Part of a small language model's weights: 14 layers, gated attention.
Each number is 128 + 24 x the weight over its row's rms, rounded and kept within 0 to 255. Layers, rows and columns count from 0. Numbers have three digits each. The size before them is the row's rms in percent of the matrix's.

# down: layer 10 MLP down (transposed), 1024x256, rms 0.094, rows 798-897, columns 64-127
# up: layer 10 MLP up, 1024x256, rms 0.101, rows 799-898, columns 64-127
down798 091:142136125137153100166117117108175157149122125134113083191095077098110195175115098108105129149099149089106158150131111158119138169131120140104131169165107138169126111145150128107142130127107134
up799 045:140099109099151125132121118149130129085169092124120155157141111140127144166136127173134111130101111093089111107138081107158107127129176124065112137127093111086103076106160133106104174135136081
down799 043:133107115129136094160095139125157086104133062140116122115160136118097111112167129120133138151114153153076129126156113133147112120137156112140139127128112137155126098087110127171160127109097116
up800 137:136116119134136145119132166123147165141155140110109143134110124138120188126125103143131104157132127082111131179134072106120090074141113109121132147150136094121123123091128143117099147133146080
down800 133:157124137205123131096144144098138153109154128108105149123143109120104104124139132180079160090156126144157110130077153126115141151148178111126107104114160139166145147119109118122122100073095163
up801 096:199103104105099149149131124135107145146150149133118137107069128141152151123121091176101134103080096107159132102136122116112088175149109087155161151114108134104093126154131113088164151115127133
down801 091:139106148113132071111107125125098078145112132094124138171142109100126129089144109100112157122137169181129113136176095143117092088122129122158092129152097103136153119124117140133139141122124162
up802 054:153114108117178134156126194104121132103150126109113145149117136160166135141145126132141095116098130078119142103161146122130110110099135125118130162146138152080109099100151115093101168116122098
down802 041:160119156118130125106133140116130137092173155110148119091128146130154117132137125159091098125131124116140132149106078137113138145143088103114148136137109144068129183131163078124124150127132126
up803 070:117122127112145110129127124143139137088163106113106107135112093149149128160130186131153086152134120105150164124121128093144112085128149187100123160181130150118113145122138115094114151116150136
down803 063:108114107167085116154112158130120150088092137147113157118099178119137112096150138107170120126146109195181102176157129159122097103132149098114126128148131108138118132119153134083128124113091093
up804 097:166136083109151111126048155157124113131167104123126186152163130138147180114133129139112118141126103096139156149123145135144129134114085132121148130154151179112115145095117128128116130127152141
down804 100:136133128137132140105126117213139101114150136147124147125130134140136121097117128158118133126167127088142133127132147149146158141121128111138154109151153111138137122092098181125111109104136120
up805 113:124153147118124115120131065117137148136131104119106129122102113167132162160129118144106169131147112102085181142112110126115094111175168103100084120128094140112080122111126142162103162137139129
down805 114:138118134127066113146110126161148123141122160137102111108112132091116126079125143112127118105155106088106096106105115151102114145149122090189123112126124112125147139149137133128143134138136108
up806 114:154151134124136119167118100122125132096118134116141131135171100124128125171104147112113100165098155104148136137155131122133132123120142151122148167137082107114137126135145119157102147072088110
down806 116:172127167093086128114086144160149127182136109140126148169124132118138133114124113157108104120133101140082092155124161114091133128145080127162134160103167156124112172091113138114141125087115140
up807 069:154096157098145099206109120120111088094154081124128150144129133156113117095153156125144123126157117119128170155143118159124099141136155111153139149151108100096136138114145131103120175135109125
down807 063:172125103168094113133108142124141156141123134132152163097125132148161147122127169087114101141108149085140112140150132176130127068132110165147148142109143126079112127156147111118123138140166115
up808 060:178100109148142124155110142170106150105147127130114148131137099145166141159151144163160126141120141078111142124133102125153108105111161149088117164116090150087114088125159108125119135107110092
down808 053:168147108130099098127092119122103123162117095131154143149162118112133105157090165106111104141112154097117147182157133124105166126100122190107166096080146109104125096136152148143151161140109105
up809 088:141134065069175157139090117143129113158137140136158189176154101130141135155136153125105140159132191125127158128127133152133082125141132149112158168125124121137134118098127091098115120159148155
down809 100:118134078101143128123135133133131144135131155110147122107154119096122085094120139141150120126147127255107134109120145121169171118099139135155135120118105114170084108138134132107138114155146167
up810 113:150131136115162086116138145120154156121125107145110127124092125193124160155181110109164147132097166121117149124134086098117093107115151124070087194154121153094146086154119140104125140100137135
down810 114:163108113161135097107161140138155103129099136118144100117086139088126115120115087130139151098127160140097088159134165142148125112181162134131075138097118111107150126159111110144135150158181151
up811 124:130093097145128134098071159110147154113119104162125181143153137182144138161145185146162115144120184104154138109145107105117098145117158160128152137139141171114143088099113146086142156166118120
down811 119:127146101188135159138167084096131147135183140128153133092099135155144194077155105134101134137111132177140122126127131107099142075091105146122142122178133105133144092088090129107099114079131147
up812 042:172112093115150124146101177117115121122114104137163115139142100120125155173167114130123138131112188079156134150100099112122142106125158107092129175120111128119084096118186105116147185134119063
down812 035:136179129106137130142108128184147137148116092113131168125153123168148158123137091183126103106159125143129112092146129125133119140138121108149101110122120072079145098124156126101105171142108120
up813 120:148136147094143134125117116156071141104144123130149138131110127144165166163141095127125116149143146104080107145119095131121153109142119144146108159105118115112114129087126107125125133152110141
down813 119:136110096125124111152099111142118126128148171115148085163125192178110153152104138125118134101130116180077129157104151141125133153127107085122153149120143151167128160125142144170153073103140087
up814 097:141111097097120152130061136114127139123112135107148167134168168161171135118114185123136095124113118119115115145093063070189131130155107090160144122096141144113120070166190119128113132089126110
down814 105:090110152145129135114116150135122117151128125111149130123175126142091119095133164140077156157117137194135109182154121111167128157154145139148160166112108160132168130107126118130148113123108112
up815 042:118109091142157099113075120108113160090138132107110129149135100124163157168145128148095104142136135054127143124145107126134125112147134176116129150129096132098136093122166090139101180136091088
down815 035:155125170126176112119108156088169164145178097130110138126130154117147162134127136139118132111145168109125143139137115111137135157139180114110143133158129119146122190163127170118137105091124126
up816 116:139148134132096127116132135142122137132183107109137163142097122128129114126136115123120138141138110091126142154092106153149135107115154100107065103124136159104135114108128134163120126119116119
down816 118:078155121125157105145121159116125172132125128117178113168121097153079129158158102146143155143151158156099144139116111138125127143135152104126094113132136138097085123152147127133118108128124067
up817 118:151149121130152086160118097150070136104132138103114139117160150159107153122127152139160158128143109104149110137127082085099102122129142127120149141161111140100046108154149146104152147070117118
down817 121:145123115116157082116129098106139145139121109099124118130129147130100074139169110132157128137131133115119124166117114127076107106156134143117126104145179156111149148145132094165151121128136089
up818 062:169089103121172140149114090154101146100147099085126133140139116142176129182129121119108136157120169076089119157151091116139109115157146130090125136128115142084118121106134097104135148136110098
down818 052:142095122146135125140112147151125131104168115167131125145098143154107113095145120144157104177140108133144127089108114170127077094133107158137111116131098139115124158108114119105107136113121122
up819 109:114135114152142128162084101107095090096140143132116128145130146181162146148144128103137114139161129111160169112151120092121132072151135129122123151149117135106153162136118138111123136153129104
down819 113:157116156080105120142107139167125120153116166139119101151137093113133118137116168103112117152171168170130139120158117114109143113156132134110106140142104070105137130125118119149131099102106136
up820 075:173161136159130117117117142095114153069142071124131189133153110105176105145117114137185114140161149113154141127156134130070085134157094090149124154099097153130133118090147118100133136116074136
down820 072:129116145129107124066133143160156112144127129127126125110169116156164135139108113127140109147132160094115077081126132098144117121151182138143133128125114146154164134128100167126110115125119142
up821 115:152151078138125138104108120117138091123133084145149129127112145171158119138133134127169136162098140110089129160149115129124139125102134156089131136148136106068138133087135119143123102117079118
down821 114:144141128122076155075154169106159138098171139110111169098104132113171148125116155131130132123155122080121073101132113147145100097120133115126103144143131095138122141151120125109108111141125144
up822 102:141084148107161155132136147141152114083138076169122147157140065116118136124158152147140140096112131098097125135125141068128113129115132144096092117109105141125123141163144131071124128139090131
down822 097:131119096162142162142135160116178148114098083163129113149120141115125106134109141107158097153115101120141138146102163148167136089128098089133163068155111147128096092136150150158113136125132109
up823 115:168118143181115160119128123160075116110154081095153138134112115134126145187114108168137085154100127108127149099148130123127144150137114104137147139104089134131108136138130117132137127134161121
down823 120:121135112138168120101158130151103113148137131156122115152153139132154105106099121148128117119091118160149104110114118132140147134165099118109103074139129124119103144160110115144127132097085167
up824 034:111134099108158121134109141126112127101132141134117145154114106155172149176155136136099126134129168094113154137128103133134088092118147107086141141150139122100138107137133108102111163109128091
down824 018:132155162093135115142110087169111121117101151160137105154153133143120120148123094088142180089146173138124125100108108132130139130178124132136167159142134106142148166153110153137080138088138148
up825 142:142105109134133135143129174108142127125103128118073138134129124120154111130146177137141142139136106105147151087149147120141143130128106110105090124159064143080111120138124098110127162133123128
down825 136:114140135105104133114131148048118133151165146096086070167126149132104129160138140133122125146114161162110107108159107128115156117137161117138116176128117153100105111102135134109129127100107129
up826 111:120123122138126141135101128109077150072076136153076186143130075133193161154119156130110150146126126070148139158128132049159147146156158099108136173094113097137127103123129108108096144125088106
down826 116:084114127109114122165147125117144159176134156144126111159145094137125137143107114129148113173134108147107112119103141113167128147129151127140134128125124129139137087157082118141127136130130109
up827 112:155104093110173154148146134155093167115130105129126148128147094131142135180128139128127117134136110115122122137151105122116103154141129120120175127107156105101116138137164099114092156113155087
down827 115:068125147160122111095113095114140125117139108101115100125151155100093132129093124114119142129148112194126106121144149132106115132155165117085139108144125150141167149145121120137139110164113143
up828 117:137112139128107110091137079146125132151103134135130100144151098139122193145108179174131116117102179088125125149138067103143112083126113137132161147157157127101133136155121134116169148142148107
down828 119:121138118130176136117147135100124103130108068132132141123136091144068090118148107161135135147112133120135167131158134127135091193107145141135111153114080143158104138138119084154135135096136103
up829 134:123100108170133133166105145153138110079126129109097145131139114102112137141140138134117148118134119108159082141088133155151089106134152075096170151118084170120094130140092131083049135153097138
down829 128:158092138139149171094134157144179104125142122133109108121137128056132164144172141096156131145136110135111107152115172157132141135123108125108133130161113088128172149129145102143111119128113112
up830 115:124091136114183180138110094134111149117116118130119192142146141178168158136144170102125110136118125107134132104182149134137157128156139170107128124110115143096139111158113126106114133126110115
down830 114:153136151189138168141107113108155125138093155095112168132153139104136121139083120108105098114107106150096136083168167123091124150140121116145113198155118122113121140136110129134154079142146118
up831 109:118109109157142087099100143136101099136098113077090117104119128142118117158161181181140125134131141128121135108107082136147117109127130122076120109164109136137129128131165146126135147162132141
down831 109:107168136125130142121159151188148146136144101123130135115104171168163117121142133138163155166140105120103102138182115121090076154088128085138173056090147125129123105131114145127154143152172115
up832 107:138128156115137086130093145143124162110135155161082180142127115139130120147149157144078153132167124116098128129107102137104121098121137126121140118086094096088152132109160097161119162109084124
down832 108:107143107137151104126137134189137114123149147138139148131133152165178146115120121115083113085115113178120139132110140120163146119093144120124127113140162094146130072119122159143174158098132120
up833 043:160097097112155119149093138142085138090184129092102143127138128162174133172176174138129111145126119085107157124130126114161116129113148137111117164163135134094125126098145124144107140108099085
down833 026:058162148111125107103061118116128158164094112149093132130082117128102119126166134076172096159152138148111133121126120143128117138124123091148106123130110098142151147131083078145154153120109117
up834 113:184146125132150141129132161206117113134175118157104109177137130134130154113142190123156108158118153120114128104116092132173084118135093167107116133121139116138109099131118095121136155089064138
down834 116:106140116122118166109147144104108140103102107097102101126103118138079109110096166145146101146130160097141134147096135127133114125126128154123136127167148145101136143136097131105136101086101146
up835 056:125151103107141110167121170117066116110155083087098130164103148121142137100191097106089138158173133105137163142141096164093100156115131128128148146136121126124157120086133106105127166127134094
down835 044:165104117100143093114155123119132127151119096149135131159128111131128115132119104145119100128116108140124137086113124147109128127134143138120086109103127132114133137101127113109166132156146102
up836 133:141116118122173127111105124170087125097144136102121128141153088147150154158105125134107116138078135068100139151118127131151153124113143144073139149141129119123112128140158104130110135114118135
down836 122:115128153146154122135129100146121167109111135071162105130122116116131134183099128126124126143151113112152164166160122125123102121156186140129144131177129090113122127123117118124108124115141132
up837 098:145130167124158126170094116119123085104139125159115157169163144196127144074158132150105131113123118122158172122113085130134116102136149115130118169118097173130152118155120143165097151146140139
down837 109:103161135132113118148107133158147153095133141152115099188150167102125139188118143140077122081134145167126153101113121141132112104177123139127137158155086147150100122120146135099131094146109107
up838 064:160143149143138103168131095118102164114117096127107124146137091149133101178124134143145149114119118061109120133150121152163137078127147139116105120145102105128139141157134076151101138108097129
down838 056:129168093125107097151104135083119125122182126145142135157162144135142133111169109185096140131137116080091129144120079121153100122104081145101125123171096116153114137083143088145121160074096067
up839 116:151125125134169132160106114101140132130159102131130174184102158125128112111154154119131132107153127118152166152135097096158156080137131136082091116134108111128138135088146110137138127117093125
down839 123:137117104129166110148130170158134143131109100104133107111122153090119131119146157116146131108140065161086122152174146134147093132121112117174133136135082184125104128142139135106155137158126149
up840 102:139123160136152108156150130096133101114108084169132148144124099148174137129147129136137142130121098094118114065132125155156135106114155151126143134123137137124133109137175118137085165143148134
down840 104:109120132093098132128120132134132130107086125108126110147162107129138129119116102112084115126114143132157121163164136152151194146142186131095126144141138138184150116120155129177107139114161115
up841 042:134091075104134133163080163114124108112153098115122107142107105128135132161133164150138117125148125082154174123158123128101107126100157143126098154115119136069142099128152134155140172100103139
down841 039:152127155105104116142091159143074179098123166108100136154156130135139151118087091126118133160138116102099173165113160125156145123154117086119104151111129099133108155111127126149133135134116152
up842 103:116153092101139124106125125107128105144137108124145141181092116125169138144131137140105164126124135119091155118129093121133154095052161093094145127117137111133111117125201136121087143131161125
down842 110:111105137115091111134176153181161111145084089147131159124130073118120125131131110162114153115149125243083137127133134152108145099128172135174095109101117073159121137152152056132140126124110138
up843 114:142158102119146139113122129103109116099144158126109154163086144174183172116115115109172141098107104098070128131107129142121148064102139136099129123112134129091074116107122141121113141155108131
down843 121:169120096126150164109146120096122136103159153123120114119104146137176162131138127137129132073114111128093105121137154153142118148106122127141136106179154151114099126118094096120150140124152125
up844 108:164154130092134118182069172131115108150125140103136146106090126090138187087136106143110162113149123127133108154091122099147143094138107130141149154105113115114092113129155137146143130134070126
down844 109:135156114109093112136118110100107056151121138146139129174114083117165150114094149126111126115117152159145089147133159115163124153108139111184145134145134156148106112098137124142072147091124141
up845 123:129115110140155096095062141140118138111152142124130159144140129168147133118121110121150091148109143100145133121158121132125155151106132120121120166122120135104137142153156076148068134160100123
down845 123:111095088103131149141129087133114132134165106160126118125150148148177121178135129134118147120116122094136140163114108147125126134147120154127132155118126128110114112135112123163137153166162107
up846 102:114154124112155157128077138137145150121137158151104141128129131124157172161169115195154113126133151128174147144169099120122130098148105157120105157102115148091126131148150101149092134120153137
down846 096:144155118119098115115127169098146163081149104137088130141157112102118105130130151118116122145087121117124117111150125103104136133124137127140135129126123108122131134107119119116094145085204121
up847 131:111109111127111130157110134190117104136132151103144132121102138095120131146126106153124119160130140119132149106114116153104153111121137151060154131134111110119151145132137092139110108102112095
down847 129:115142085134138104206152173129182106154137151151127103132123098097153138111124119133102101147108133133171104139126117137122125125127109137138134136116164129094159079111155130096114128139124072
up848 111:130101147113139085127142106115141150120142072076130107150126091092129137098130141110158091108110112105117107147079115123174108140112122113083146111095125156112126094106178122122099131102092125
down848 116:118121165095115112156109148118148135130134117146108131128140173150128130087131122129129131131171161119106125145114116095106127131099160141143084137106132161120156124156119122123142111112123101
up849 094:134159111094112081134085195124115136136132113135158147127118107141127168089164128143115115154133139127152159159157159125110103155111157116105148181175104113145138122163121122140139169164130113
down849 103:114160143137114147134105151131105079126155113144116105132106154135129112142080119174137124135139102202111139154123121122131128147127096133119082131107136144090139115141078097134093158112120174
up850 043:152070073103167123140095124138114147100160124139128149133130127168154159157161138130120137118136107062135130132118108121166096135138162159130132148145131180110105122102156104138107150116092142
down850 041:168112145132110092088151113150090129146142120104130143152132160116135112098105130076090122137138118132111088121110129139121140137162104154136127138132087154115190113139137166109080112148144097
up851 095:111125064115098077146129109129141105106124124110158170211174089142141151105143137122172117118149155129088120120116133092136149093096114088118131139141133110126120132095200121148115110128153118
down851 107:123148153129139119143134082102107114155100141118125131144153144159113113124144126092123149151138163255101116165126124138127152104127147149153143107160124106146125127108150108137105083121121125
up852 120:145143110169169142122151139170135109110138118103164103128113066157137112157138144191129126160122124089119116079098091143133112125161111142084112142130120120123131101137153099134136190156136140
down852 121:133114125156140114134082104116163093099129079140182124082104128107139112130124156111098134149134118134154132127102106158134109093160093120121136133110117113108146158124106149121141132127143122
up853 099:129121153159134096160132100112104142165175092143127138180123144127149161163150138131117163142136104116115139124104093111133111092141153159168188146114131118108114103127130104164102138110104113
down853 100:091162120173137094103128170100112111130126139119140099138156107108150157114144110105148101181132104167108142123146146165145108134176152123142114130125110126187129159176157121155146135140117168
up854 040:168133078136175070157089119135130131094179117114148163161113114127159156168178132144115139145102165076097109122141121092117107110129108109147115145171133122078124098109154133122120170134103113
down854 027:136144101129148149086194191107139126161110172161078145120076095129124117153111112136124116102149130122152135124115169126163124121114117134101144116103116099120112114103113131153168140124155114
up855 119:189071101095127095167118145136122171102129114161111124117158115133128146130130132126139113125136158113081139136070125137122115157128124143132132114129126125109123141153141074133080132099087099
down855 118:109133115135111083136112117123077105095132089115168068123128096122105114121150114131104128135133136121117127158112132131150157122104108170153111142122151131136109114135125144143101118104069155
up856 128:178133107122149086155153106119112139159149127123117167135153157147134164153129099174118138098140123105130166094143088124127149098141130146127104150097078134118096088100168088119100110148110098
down856 120:122123102107123124146139094081125108116148120164122131108138106153144112141114110136127124128113128136101155126144134126089153107124137115088108125120146165139130164138119136190103145130103137
up857 114:127113109136127124147121187149109106082131142110090109134137142155157142158127169125136138150134147112144130100126114116163173066118107155152118122172157150097143106107170084130110127129125129
down857 113:158145149116133134134142136089129141143151136124112129094136117115059122109100165108107129117079115142178142148138146139087119137121084093150129142133128155115133163130068104146106127157126153
up858 108:125124107111183103121128143171087088143108138087117131134107119133119168110125148142141108147163143116111160117151136142126107138153122100117114117156145141145114144122129113105138137153131125
down858 112:124121159116122141098137130158138169144113135116132111106128165108120140131133110122122099123196183096144183174125122153124121186117159125129144128135135118134103107091159154143101129159089101
up859 098:103142162168182136123103137137128162122146131115120157182093163152155100123124124161140098161116116106113109111111118146124115107082098181110152102156095164122097111105150118124124135111100126
down859 109:108134097137106128105093145143112125154134132103127106141099136170149111091109118136140127127096190171088102150118123144100131127121133117119124103169157156147118123115144133134079150132139138
up860 113:110133156176117100121106151130077177104145113145158146126135094126130114117128143125149116128141097109133163159116122102176123088131133104134081123123125139122064084112135119152146202098085128
down860 104:120107107136103105124134144181129103127112096146121111116116118129157165166135144109101146091172071194107144098149129099148162162177130107142130145127161136127107157115132124142139136184138133
up861 118:098113127167143149151114176137153140109112179121112168144173132157136130110182170146117109121145128119165141151140133076121097103153129159125079152113096125076136138109137112153119146068120119
down861 117:137143101112109097103136115099093133146137122146136126146090125070162146108132153160120149143176143123138122142151097126120153144104137145167106094122118103150094131125151101103096157138150149
up862 114:103118109166123102125117186135158151138133136084101185136126124126116105161134139146163133148097131128124125119153085137142141105114116135123120134139117127079130124099131121132145125088152130
down862 110:148105154156109150148145144140170158108145119124098127164101144081108129137148126178141101139125121103108116099131107112135078106107105118115145125122137066100129102135152083106114120162134110
up863 096:111137133145181139126146124138169105143128125131132113108102112145147132144126110157130093113116110089082140125161136114121120119114121129115070135144115112098132111068130124116115142115109063
down863 089:104131137141105094104130112116128117094107138109139134104128137145088115101143098125126145129143094139160115101134123135138112135114167138077142104180183138141143133131101153170103110126104070
up864 109:124161134117141157161042196125076153168135137154133108137131121127152120131119112149105158162107127126164140154140159125081124119108098128137088126133090110125121113126130102092163125093109126
down864 110:142137133146143115155144107161151112142119124118154097098139175152147106138100101125091146141134154099119145119170158118111148140110139102135104105074114179136132118111103136123125126121134130
up865 116:118118130132145158113080169100129152118169116145119127151138141116112143155137154145140096154105165136147174117128102133164103084168114103114119137129109177120109139131119085107112175123126125
down865 121:138109161123093133095097174099143182136102136149108083127113110141143130098117133139144134142123087048137155109108131098096137135130137186154096108117144099095129119171124132156114149121130159
up866 152:133100118088158124129121129134109091115145124108110130142091113113138150178116126129108108104112141114161137100095123056117131105150083077125129120114106126087108082122122115085135157105091134
down866 152:133105108152122100103157128116119127153131132171098170131135147125105131140109159096075162093086112144099107159122124121178128108170109125141097101124159158103158119125130138145165131140101138
up867 075:181086141121130120137115171169107162147144091121137185156115142163128159135119142097118116132101106075148179114097107153160133104131120112124135128102106146095097103129135107152158119143148134
down867 066:160046135180135141107137123070096135140125123113123090123097119118101140118141165112152117095113100121158128142127162140152092130112101098184130127130111149125145148119114154096124108170108131
up868 048:109101151093163123145117159178123114111162127134121120157124121148161155181133108130116122157103133065093149136128088127118111111137134178101125141136112120097130119113152105152105147115085088
down868 042:114131112100148144144145099126138093134149146148124126141178109135120126131152069115136148137108126160125126147154148097145144133142137114094130136184123091201163125149129138096099134150131112
up869 115:146098170145130098125140171131126102100123137113128119139154119097120160125107104125112130120113136105101106102114135111116112150131136145099116136129157128138110076163162148120127151128089127
down869 116:126152136107140139104144138084107129140144117110118159132145136066164187149090121135147118140136126193127134123108134094112107175094129118142099163138101120091135126131129123096101085147153171
up870 092:151146115169114107136116117120144121128164115141118154105129085131126107116143137153126130143132143133113101136113108149151103157177121168141123160116139157147105117106133132137081154129106093
down870 104:148113108178093123169185135127144105147137122111116151121141069102157132086133128117121097116118122232106122099172120131153136109165118127122110140091107137140146163131156127126150132136124110
up871 109:149179163100160132114112151125141136122139127105103131184136135135116138110141144155132141151120132112096101131148157119116126083136109147129155114106115129133127131134134073155149173114097141
down871 107:134169109102125196081115136088124146163119132136150172145165131112119134094101130156077131131120109122128146127135101113116122082156137090119154116127124197181099150123104136177181184102110125
up872 115:185102108159133124166115171122097185082170103113125160094125121189142129097149109149139135127090169114146151146124077103125160144134159095164124114151121114139066118125125143163150139102117097
down872 118:149130123131138173169132092147106107126141133098083101149125117156120128142075148141124093116133121169122148118096147139147110144145081105136131117147083097146141134109143127077159104073091159
up873 128:160141131114114097135110106138102143114157098118142149129152075117136126142141166123130132107118135099163138112103155125157115093121096163109170141144078156072092067131122105148127152150101119
down873 127:164126173079118151123148151124092101101123137095128125116137116116139120137128152138125110137139155172071114102137130131105152129119109141122151149109121133098134077096120124158157129128123126
up874 082:142132126132168111156131124128130137106146085119144127128099102145136119197121122139142137158094117107104153130118108123174084078153151114079117118104112129074130085174162138123086175134159123
down874 083:118124120156150141109162134145085084108185114102169129118132123118140158103124126119086117129128098111113086117160119142105139098161159136118097078143156107154146116117098171121147146105148140
up875 117:127145148176158145104135124143133123144146109056097145145121127118194124143156138124179102147132142080104125136120103114157116114123121147082119148141106111133122142148144126099130138088095137
down875 122:107098120151106138152130129110106059153127110112140168110113157134127133128109183155124159155167144146129124164156146101131145102114130153151199158104195155181097097149107124099119132134174160
up876 073:178167117140153113163108158153158138108117129113134140135135139136146163123121157144091093125111096094129165147113124171140067088147110164083140192119131121135114134105135107141127165108108114
down876 065:145103095083121084130118146117103084100131105155144142174159102148169144169145132146173135119142122100136141119128120135129077168131114111128108134144117130132098140151130090166108158127147103
up877 038:155098102128143093128112154137091143117131118114133143171123128172143148140156147149092119131119144075132126131132113096103116096120122150105120155117127154095140108098172099150118176119114078
down877 028:099144140145156123140127146114141111193128141117108118120115116125127123091108146144133157110145108149104157164099148152125113141142135133115143181181129095170158138130127100089133112116148183
up878 034:183130095102147105155086149115118119082126103094152128138137083157133119190134145139128139136122120085124115135145096142100105128120149116086125151102118106063121121088142074122122157115124098
down878 014:119101149070141090139130116159116120137162120127146096135120154097102071145148133150127115141135122171125131082133066134123084163156136131135124141131109153100140094139172121108126156137112159
up879 109:093105146104112132145146112130108130120153110077160117137131125147109117140121131139119085130137130116111118131195141149136160111155167115095158160156168138125132113131161112148092105140141120
down879 113:161179111122130129130100145124157161123142100133134091160155139106155122131114110119169138124093119114099134143128158111151136131193119120115099122098124094108101138095106111132182092093130094
up880 108:167082107136138120128099141159099116122113165133115132167123105196170152139155185157131123141111189114144148133120121095131138061110129108107106129143142160127142127141149124104138117154123119
down880 108:127144169163109115147135132167121166140102144152083099087123177142143160127133107140074115177101087122116155142102125146149151109146149138137162190135135094128099120108153121131118102087133085
up881 042:164118098131145112166111113132130133101152134128105138139156093160133149172121127121141144132111109089119150118139081111134111107125162106056119154128116133091118123129133091131131159113108062
down881 038:094180113121128120140143154120172180104090143096112089172142115087123115110133157139143136114129115116104138127144119155122123130151119127137133117164127091079147087134152135096082117142139132
up882 035:128113081141147114136101149133097131140142118110130125137151097163163138178142157125134125136118155079115172104150109128148097122133139133117123151128088125090098128093147113139072181132101107
down882 027:146164113156143169080153143137090109109161155147105119114109144100115137156139129119111150145129099121103164117103108135091109052098179119122107145197118107106104141112114133125126147130136113
up883 114:143127101127146131184131164167125136137148102141112146116162131158179173208132112120113097111109131098115089149151145122110107136138124108139101126119155139159138135129110089115135138106128089
down883 121:121146113121064157169142131150171117144129113104106115098122122107163117124121105179118087147111134182122151156134117128137102148168136113134138176125162120131107142137090125116131109130163129
up884 034:150113121116157123140107144156109188092147113114112139167150094169172156167170162176115128153133106093100135114130098119114113099149133148085104176134119118075123098098164112106113169117120119
down884 022:109126120130147146106135130122109105141160087128152132219097170146086120118142105152129138121092153176149128125123113105111091123121154141145116140145096127141111148114087119118120122158139106
up885 117:145133111113142129103106099112096151138120095104145125137142113166136133143144189141108137198148103101125145123122142131157140128123113137097131160134096121090115149113120105138133137132073132
down885 108:056161171154112128135141153159136135131157134123144120149156143155127101137138111108089113123109118115114119115154182122150145138137132111149137099145137133119180139182078161116119128143170182
up886 110:181123095110151097165086133130157102142157113118133114119113093146127170127122135138115123129139101108124130181146092126134128124138120125122097110109089102105163133126133142124145135105082114
down886 116:171119091099155160126162151151111094100118130141136111151098079083125105130145110125094160107126108073154112101119111092161156124128113162114125107124109093127167152090174130151159104121120157
up887 113:106145079118156142150109109151126125112115136156148111109100103142157153163162136143179083142113105119084110153130146117133140142156100138088132130136149120076079114156149080132138131133132113
down887 113:108129157166119120082126103164131151133096097169141156100125117132114116132118124174114128111121142126096113138109073081129120121176115148145170096129177146137141128114126182084120116119108109
up888 133:143121141130155121192143109142144116077144127135141156135161117141173140154117129119134135124107151109106131098128134086118119125162101075079107114111079179130143097120107122110142128174080152
down888 130:106137114094111146108158125132156152133112137111146094084160134130132160105134144131140128100149166178112155134152097095204170127123149146128097102115098104083121149138132130135131084147114107
up889 103:125133139107142099149126119111114128071114132131075143133133094094115206117121126108106164112122107078106137169165138111137106130120148123101093121142150121082095119133126084135107119134091130
down889 104:081121163151109137097154144169131170110109127142108101119146120105104137123137113094111144113118073139136128122106131144139163119130121080104164135137123131138158118167139167184142113118122150
up890 126:117129137135134109137155133170123164083138152121089164117139159157133142164152131138127105124074197104102108115155118119160108133099122087117169096114132146132145109187125124156116141130133087
down890 120:127150140111100158142122120107126131155185147145139174130153128140128164154128095114118153104143153184103134083137162146168124103146115155170178166137155154184143130109105127159152135156159094
up891 055:184129097094151117127086173153121113115127113116102118142099097162135188160132160138137136160151121101109142114130113129097117122130131145109127161144109121108100072117137071115139169122095101
down891 041:151139064126075152147117141142141109120083118131123112094133147116143116115136148146125095153127085105121096133092116141156104094099110141148146113111142127122109183128156115139120139110123119
up892 053:157108132124149130158094122133107115085139091120124183156144106149133128130150127163141147118123112089105132097152076126136111147107164146110139128113102146110101110123154111094089173136108098
down892 050:062144109104149101081084105141152103104143164090138125095103079130155073128118128104165114124139085124131134125137134126124103135105138125118159167116152135096130136082153198121097156149146120
up893 114:179143105123110128118108187134133124144149140108104172165168149143154130162186117112120156177125154105141176111132096126133122126137136132155146159174095102142127140089121127168109126140116129
down893 118:129123115124190133147117147095152124112151143142121123137138144149153150104133103186091147153119077137134096123151099116122088091101120068131138109168159117116079102141109125121118123146126114
up894 048:112123111107131110165108144162109126123135105147128139131139126132152141164145168186128104134110153107130143116138107118162111117116144149070118142121109151100102116097149105128116182127130085
down894 035:142089120121126130103147113152157131132090133132170098155124108104158093155134117118137121136139138104135121120116160141125140133104116137149086129132120103149099174156079116178139136142121127
up895 106:119140129101131127156094101084099092129130101143121173141114150126131157144120087135139163154135132141143155087132103123143130148114146135097156131169110138126162115134174134121069164111156114
down895 109:119108127139127152118115137138115092142142101081126156146131125118139113117164126160106126142130134144112115154133136131107140120139168119107163109129095176130106123105116138102133132091145132
up896 129:157145043127116138137102176185152125129198090071126152146122098124126192119112157122141118125105126097128101081140130122122086079162094176128132128123088157109123110107163109105144136099142115
down896 130:119136131129159167106148177103117141155139136097123163134160172150138160140107164142144140124105131133139157129119103105144122122137137139170136130139124134171118149119164129102157099128126155
up897 075:154110144132137090158088125099060118096169114138119151146120088100143124175123142171136158100101139101120132125152127138123105119105151157142125154095064124094149125100142107139101134131103120
down897 066:124156138113145127178122142135115141148137105104122125150118132105094117111150096121119152155146131091103140127144177142105132139143091148116150156078171116127120134141129168155129139085152144
up898 039:122102125095142144162110127128099148120136124139097119160125134151162135126142138160121126160120182066084160133143101114146098128147172143129116149115062154111093129126148112136111173121124106